config.toml
n_layer = 16
d_model = 320
n_head = 5
n_kv_head = 5
head_dim = 64
d_mlp = 832
vocab_size = 16384
activation = "swiglu"
norm = "rmsnorm"
norm_place = "pre"
norm_eps = 1e-06
positions = "rope"
rope_base = 10000.0
rope_fraction = 1.0
qk_norm = false
attn_scale = 0.125
bias = "none"
tie_embeddings = false
parallel_block = false
init = "uniform"
init_std_qkv = 0.0331
init_std_o = 0.00585
init_std_up = 0.0331
init_std_down = 0.00363
init_out_by_depth = true
optimizer = "adamw"
lr = 0.000958
lr_mult_up = 0.902
beta1 = 0.95
beta2 = 0.95
lr_head = 0.00812
grad_clip = 0.5
warmup_steps = 472
schedule = "wsd"
decay_fraction = 1.0
decay_shape = "exp"
final_lr_fraction = 0.0
batch_tokens = 65536
seq_len = 512
doc_mask = true
train_tokens = 700700000
steps = 10692
dataset = "wikipedia_en"
Each number is 128 + 24 x the weight over its row's rms, rounded and kept within 0 to 255. Layers, rows and columns count from 0. Numbers have three digits each. The size before them is the row's rms in percent of the matrix's.

# up: layer 3 MLP up, 832x320, rms 0.0361, rows 253-283, columns 192-255
# down: layer 3 MLP down (transposed), 832x320, rms 0.0286, rows 253-283, columns 192-255
# gate: layer 3 MLP gate, 832x320, rms 0.0373, rows 254-284, columns 192-255
up253 105:113162130099147152081140127136142137119150133139107170104137112108125138130152112098141079154162141129112088119109087161096142133138149153108129137108094112101168127137111138135119110105130119
down253 108:108187159117118119121102138123112134086119189082137101131148147123189122146120166151140188115142114107116133213099119223100116125181114078111097120098110135085135154104122086105076138104075144
gate254 102:146137124099125161105073083103165133125122142119143132130123124091094110098128114143125120108119115087100112103138131121082124116106114148162125145173149140115115113126149093138149127125078150
up254 099:131130153098161140119158129151093136179160106131101134098146107111137147135100123132100159123139162086112089135133099102112186088141117128138101156149100150112173129091135132130128117121154135
down254 106:102080141149149093155138134108087133108121119117139143181151101113136125134158144106160165136113134145112110110132111135102061127143111133111126114164202122114156141137115149139103105116192147
gate255 100:082156111113148118112126103116096110112143119115108131127166166156157139089113158128119079101126108152109145144106099107141147113144143092140098104144127114131154134138139097167140084128133122
up255 097:171138151132111110140156182160145097105161129126107124146083118126124122155117144137124141118113120129100175121173132132091138125118125174081112133160122154118153112120166133125174087081152163
down255 094:145196116140130101075099094131126134136130080104127124143057181135117103150128103119125107123124127121100148110132141112123150140151108127085138151170098139104108127123099122136173125113138103
gate256 095:094141124118124123133123126155141115144116093119113135137110136143143159095138126100091118110143141133147149119079138096165145095134159156146116148164121127183127153153172112147122125107118145
up256 094:090152137110093136141159114136146105141115135125175117113138149170131153145089149091130132078110154178117105107176083137131129151139103132140149133139137122113100099148113134103114128130153126
down256 095:142157146088127131153125138104136112120115166121147124138119131140158152127152196154125117151154126120174121154051114116115191109095097183154165132136154103147137108126174119136181118159113101
gate257 099:141120159103111155103145115138089113153100149163112135143127113115166111148120157140098132096104131080126103151135114141143132162132110095117078115141106127147112094112115105153153173144142135
up257 099:146167090134124116069184156120145120084138082137117141122150109146143187120160139139088109146157138137145095158152131118134104133117082112126138130131131152109154111128137085164092103117145129
down257 101:106103154097098131091118123125117155152158109116151102139138110138109144131111127129092133128119163098149124109109128104113109140066154129141121117133126173127112115125149177120131131121123144
gate258 100:091188134111200101135137148131133109103131089120130146154153176120157114114124137104086091147112166139136108113165083152157113163141110097174096113129115118122128125166151167158136081128141114
up258 097:135154105151110168114160132151149141128173129098100146118097083132141126176157140186111118089110108091097125177136178105130103115139114145119136138110148138108115155111101125101123147118120148
down258 097:136116115119110176078103107130127135148177152146120123096143151130134175113145113119121141107129136099094118148137155114163115158112135120117136106152131142143102132137100120106114159084135148
gate259 098:163107147142089142097137114097146097160134114139169124100105112107091129098136162094169167137113137144142106102182107099139143128144133126148121093146130104153169144132117110120105133175092124
up259 101:156086125126115112103099120098112125156126098091142111131129141084132133155134162145167159127140124134121143148074102125159109125162139148082149131174128140125158091126179091142116140122140119
down259 097:129131137122130087136102137165123172099120142103096157120100107108137178161163149139096102142138134144117138129098166138112144127132132121084138158130127089153113099110142102120109175100131113
gate260 103:132142100114154128113141078120181144139151116143146133085125096088120134122127162121128111116145083145123139138117084127119147122140157124175150145102124152111134106166132143158107119100110165
up260 105:177145147121116126120075136114116141117162142155125162151148141122101120125136142150124166142113087138142103124127064134125157134141104162137127118110116118150087138117177132153157117106127182
down260 104:150154136176159139157184133131133093119144101169143163095142149118124103116131135109146104118139118102127140101124141122146129181119139153130139135152116126153151139094124154128122157140125119
gate261 099:114108128096154156088191109145096111109162152099111101156137129123163134138122090146124094152130147134142124170126131126137109105176142140097154094086134100107125133152117164100166097145115100
up261 098:150097139136136136148141099135101109109111119130149153129173173137102088142108102098104148143139148131150156139155158120121122176117138091160132124153091169112131113134178117159103149136088100
down261 097:115150144110144092147111103101169140112113099142180109131090114099145120114129110121163112143142093086160163122095107155099140132145169153110097160126118092146095147171107130104130124137124082
gate262 101:173110108078129155113123147144128118107105135116142132122161128093125129145111152126146146112124121075107113149133176115119136128158132102114101081165134122080134159142153112128134137128153092
up262 103:161093159101118143078098136131090144098104160132118125126136109073111107132113095127119134127165113121118167122115144141104167132151142121104143115155160117110085173098113155128150124124141090
down262 094:107110148147148110168136121123139122155136107163139155100145111112102128119138113105126148103148146146102091087147092113104133128113162117120135148113126124132171125114124129150124134122151148
gate263 099:128128110130130126122133154109148145160170173156155103154135107133114120172152122144108131098112161136137127136125119143143136116114126133109095114142085131111162123106134130157135111092132082
up263 102:164142106146112117120164084167156131116138128096116138119121130079139109142158119141129130163073145156096122156119162139143098136168107140097161159136096090100147088099108134095119111160131121
down263 105:147105139147150130157136117157142149102126093122113114082108126097140113136145094101145167133073161129067137143132163107137122142118096127162125158141103086144122115088097139139080129153111144
gate264 105:127151094103124125142155093090097122162160065115107128086165098119099114121118128114108147156107105137168153096150137145103120104095097107176114126110075093149089132161112139097124132113130101
up264 107:156123119167142129130138104096118144080099099099098106096109142128095069147150152154141132161110141125127146175139099162128116103124102123152156120129121106086098136108132123152177110136114120
down264 106:124119102132104137142152124163169139114123202139151133159087136135128141138164129147112136128119150141108150139117144130154139108143140149110098165105126139123166111171162084138161154140119136
gate265 100:138120102108085172077145170142123119106119159103118146134101092127140159096145158148158133168094105132097152138117105113104154165173115164114110082102134150099152140079117135153170169144108132
up265 101:161140140108113107132135091157115112065107080096151096133104139165099173139134060113136121103164167151121157126131117127116143108148143135108120151150139119121104152113085072127118146107134101
down265 100:121106163132117125116127111134150143157109114150115134142129136148134129132112113140170164133131107132102111110136172117109142126091119141138141124141142111145136086176131184151167157129109104
gate266 097:121103167145134086147120093089129129159156134109091168114134110148106150142131178101131173133144104091132153097135099095139118116176109121083108118089140139130102140144153104114132089076150141
up266 093:139175128122116109126156182124107098111111092104144177161121156089131137154152114118114100093097141126104120112143134148133134163105124160169164123132145093116153170122113130112139125134097094
down266 097:127144128122129153138173112107178137146158115081123184088146098126127142147136150116141175120127129182162139096176123101124123081140097114125150125141130079122101128122135081132156162093124133
gate267 103:165167075154136135135127122124096126156115154113130121105141140123079089114134122082143150074141113150115101152131131128156147112129102168171138145151141098117150153079118165154144161147149089
up267 098:143138092105161142155133176139190116156122176140147144138147138110099153106145101078107065121107112094133150130077179155153128095131103145086158124124142164149155154087122098116118171133128113
down267 099:096081150120138085133061085102122129133112098142108135104104104127181167151125100127121139156100131111137121110144118123109103164128124108122098099129124149122155115135102159120144093141141115
gate268 103:120138172105111189075135122110113156107111139071097116114107167114164084104091162119118125177099126148125137110084156125157096139145149110115108127084163132134101157164173152104076102139121144
up268 102:116104173112151162107125097089127112108104101135138116127128112116127100142151161151131079112102106152069094129067179132132120143105147117140139079103146125162143158099149184143081123142115109
down268 099:123101149150157129138130103156140104119153143115127130080144136130075124154149143132129129129120113130140114108124142162139203158124123123164152122137113141128129122097127112119118128160150137
gate269 102:127154148159095118166102137133158083124149095129116148118123090119106126146119180118093134172099106074130106103111116110135108102130156167137123127154130098173092144148129078176108110126108126
up269 101:150138160164174127137119121108129135128111155140149183114136128123153125094088110085146118083138134131110164131141107114163100159114142131123126155114088139090148119126105162096119083145126107
down269 104:102161145140137115147152106141130112124124162117148112107142136114089155178112162122119161121122179137158126131110151106143141167093128111104127156182080144143110153136144133139167108143073103
gate270 112:122172135098141144113143110098130136115141115112126072120117136126141124124160173167090133114085124157128100133154101147122136159185142141152098145123127094135104121141083126123140131135144086
up270 106:122153105120145115160110115116145146088152119154166101141120123072125145144117176159113074142113130133100094138152151112144140149159083145152113102115089101143114118156118135128157142140093154
down270 109:115127118134121108107127136179144139176117124127140072139135133135100145119109152146142111123111127119119134139114091129116109157121123090123134145113118148168138159130105166127161134127137107
gate271 100:141151123109107141149109133097119092137160104142098102133130124134145096113121152122124166099140100144119147136168111132078099140106127140152098135130119128150159130137107141115130118139130136
up271 102:115135182129125121122162119130121130164179109135129128126168098101160137132100145102112134136103160138109149143084145145110118140153159165147135137155123145112113170157101100114080095104073128
down271 101:149123157124117169130134119120143123154189133150108121124187111095118161139130121148119140127134141120138126154136142139123168119133132166137159143120140158089101104127173126083105114101137132
gate272 100:130109127159128163159105142136158123151145154168164164137170151122119138141150114128130165139102174139122149113150109136152144143124160106129147136128149130160126137094129135122122103147159106
up272 104:089134085148169134094161125120144145124103113091103144136123127138127152122131080122115122095116122115135150114130131114124163119138108151163166117158111151134138104159133105133127104121109189
down272 105:135113146134142086147133126120148127152137162132193139176145127108144104087116151151112107123132160173161150101130161140134148137120138152133107149079144167131090121133099103109090135100135141
gate273 099:134131157169120126109088108142151109078113114145158145141154106095139129145118158105129101155112172129104136170181123121110146130119134141100098101107102123125144156126130092108128153133116106
up273 099:129129159153109145120155090097089145145116149146102151123140155128138138157139094155149105203141113148153133175130158144126131097136177096105110133096132104171126131144161118122146126127146112
down273 095:144143127107131166178151128126095088116141148148098160102160157153142151066155126129135086190141107147141114169117137157152126110145152133137148117154103149150122108144128093129111083150135114
gate274 099:097093150139139131149152098114095117144119118107137112116129102148117123097075126171112119167099120103156077118120160140115125110124123161131114158090134127116170104167115118114141168120161139
up274 100:095084162159124134187118097106104096111164098146097115137137103154109121150153111151166138091112125129111149115146132086104108094160135133108135161139154121121161116103132165113156119175127104
down274 092:147129133110144125117149122150117115073121141141155121162150081089145134149140144166060140136118113163119135159137133153133117147102156153125135141088159196085111116129179131125111162160099154
gate275 097:168112148109173123127121106161057133120104153127147127111145151151121102158114110084095079180087133139133115140128126106137143157112183157125116112153108111115102165131133116119143140156119138
up275 098:101149148088098144147129112120175102093127094087125120112101110095140148096104142134168102115130129118116148158130144139147078134109105138101139157095110096125135098126151124093094123106109099
down275 094:128143154139094123127107099165161144127102099122088175112117089137119152121178168147149144150136130105140148158123161101140099158137130114115116105103146120139106135125150143110145107118152100
gate276 103:102126166134138116122095136121115055140103144132104137116141097117115131163156163123115104162142121092107120158142138106132113145070113118139139113118091083144107111119118074144106094154097110
up276 096:154124119128111131097122124116113090128098144143139105110119090119140121136189136120139086172165096124122126139088112143153139134101108098105131133080114112160157132131117089170149144182175146
down276 100:152148105133113137100117098166114122122113134166178155127115080156089138131144127083101158122173137137147142143124118125147143114137141137161149107099122118174131128124109085114120108136171097
gate277 096:110118105117145131151138124097108198150142139141143111107133164088127151167110146112109120147124157181100137104115167092138158137115121131130148113087106111146104130118092193083083166094155081
up277 100:126128077116117096141139166124095132098134139086158136110062097098082125098172128115132154108140182161164169112144136139130149081188111153100117175085106126107128154107108130120177097137143117
down277 097:066127085164107136100162072118142147175129100122156159127139132144195136131119120173108114159131118096097109120149147136107134100127103088135164109156122148129126097125138148082128161135125145
gate278 104:113115159111109139165176106149092112109132126086154109135137115131174122127144117142119170113119123134104182145116130121138147136155110114099130106111139083137101156129148160114108104121135153
up278 102:113116147119119133117154130171152137115136102122118135111105103178094131110121088124179167100121137163147129116125106163117147145146153153139105090079098105107116110160157095080141134154159127
down278 101:135139115100110154137072144124126148122097149145118123138128127138102125124113128121176086163125140127117119147161139198123121110138107083072131119103076114148154102091108150107117147147093114
gate279 104:152139111158137142108115133124128084160127135102130153099116112128097161146110141108154098127094134089115146136131189129140123115137082107127122106153132107105105123118062148145151103159145134
up279 103:142128094099117114130149163105147120174156133134132120162130120113156185123158125084098088151130142129078094150096131114112149155129121100111089080126147115111157107127126135110101136136156084
down279 109:156108158147140096140141108129093110122115131134133152149103134151114183113135127135118100146113113124122147188102132134109133154146112111131047153081175089107087075100133146160093128149131117
gate280 092:103136089131154128116142090119096110172139140125097145121109152139153135145146139143107139097124116154083115138116128147152139137122117081116165154139135107152126112150122138164148096164157146
up280 096:174126122158146155119121144152123110083132111154135097140166092167113138095137122187141100114140105163112088172173133135141133144105134125133126144145109130111132137134087083183128153136127149
down280 095:158160143130119149116121129131134139138082126145095126147092152117148123119124120147152126118090144135116138126130146148122121098139147134107099119050120122151104091158141096103124117095109117
gate281 102:145139154142138196141092139161175124121153128153106104149090115147151161143140146156113163120104105177114121142130093148095129113082131182170142148108104133080120142162140114092158121122145145
up281 100:142145153122139147138105078170152130116140132141163163139139103154137105139096094163122096140117139145120145140115137135137157153131138147165140120149114126102128116133172143131097116098156155
down281 100:143102106106152128140130086139119149113082129123144152141175107121133117116086089175143125134175155121135135109135147132175130108137199111132112169096190094128129112117193142084102114148129137
gate282 096:134146161089114094144109095156128085177112163127105116108149125154104126118094132113117147098080133141114124112148163162144137136155113093115141092188158155121151155140102095094132185128106148
up282 100:094128093122161157142117127082124134143129115135093083129120165127105116128176104124130105155161101117128107146178092101115137162114162118105187124109105114110125102130117115137122101152114123
down282 097:157100106122128150081141151115131121100112129105122128149135139124161103139141114129115142112112125115197129140151137119147127084146151098094166141126161155132091123120142128140084094123134130
gate283 095:169137084143140135146142150124178149115114094100134150136145132117120078128100116154154103133137116094161137098115132127177126133145141137107164125124131078135157135152176101149157117158071128
up283 097:162131141096120081121096116129089082103167093091124094122141114088144139150149132139144134151151147149095154138095122119152115097097138151112096097136143097154119142103154115144138092145138088
down283 097:119115092133143094153127148155149147134154155112133105154154117138102176106118119160076175130160125116097147095140128118135129105125116073113122129110125088103147126139132131079132126082109110
gate284 102:129151141147109098146132122092115146122143142102118107161090136126162107166128115162102123120108133138097136166130103112141132144117155136156114108136134155095120161128142130147129121078137131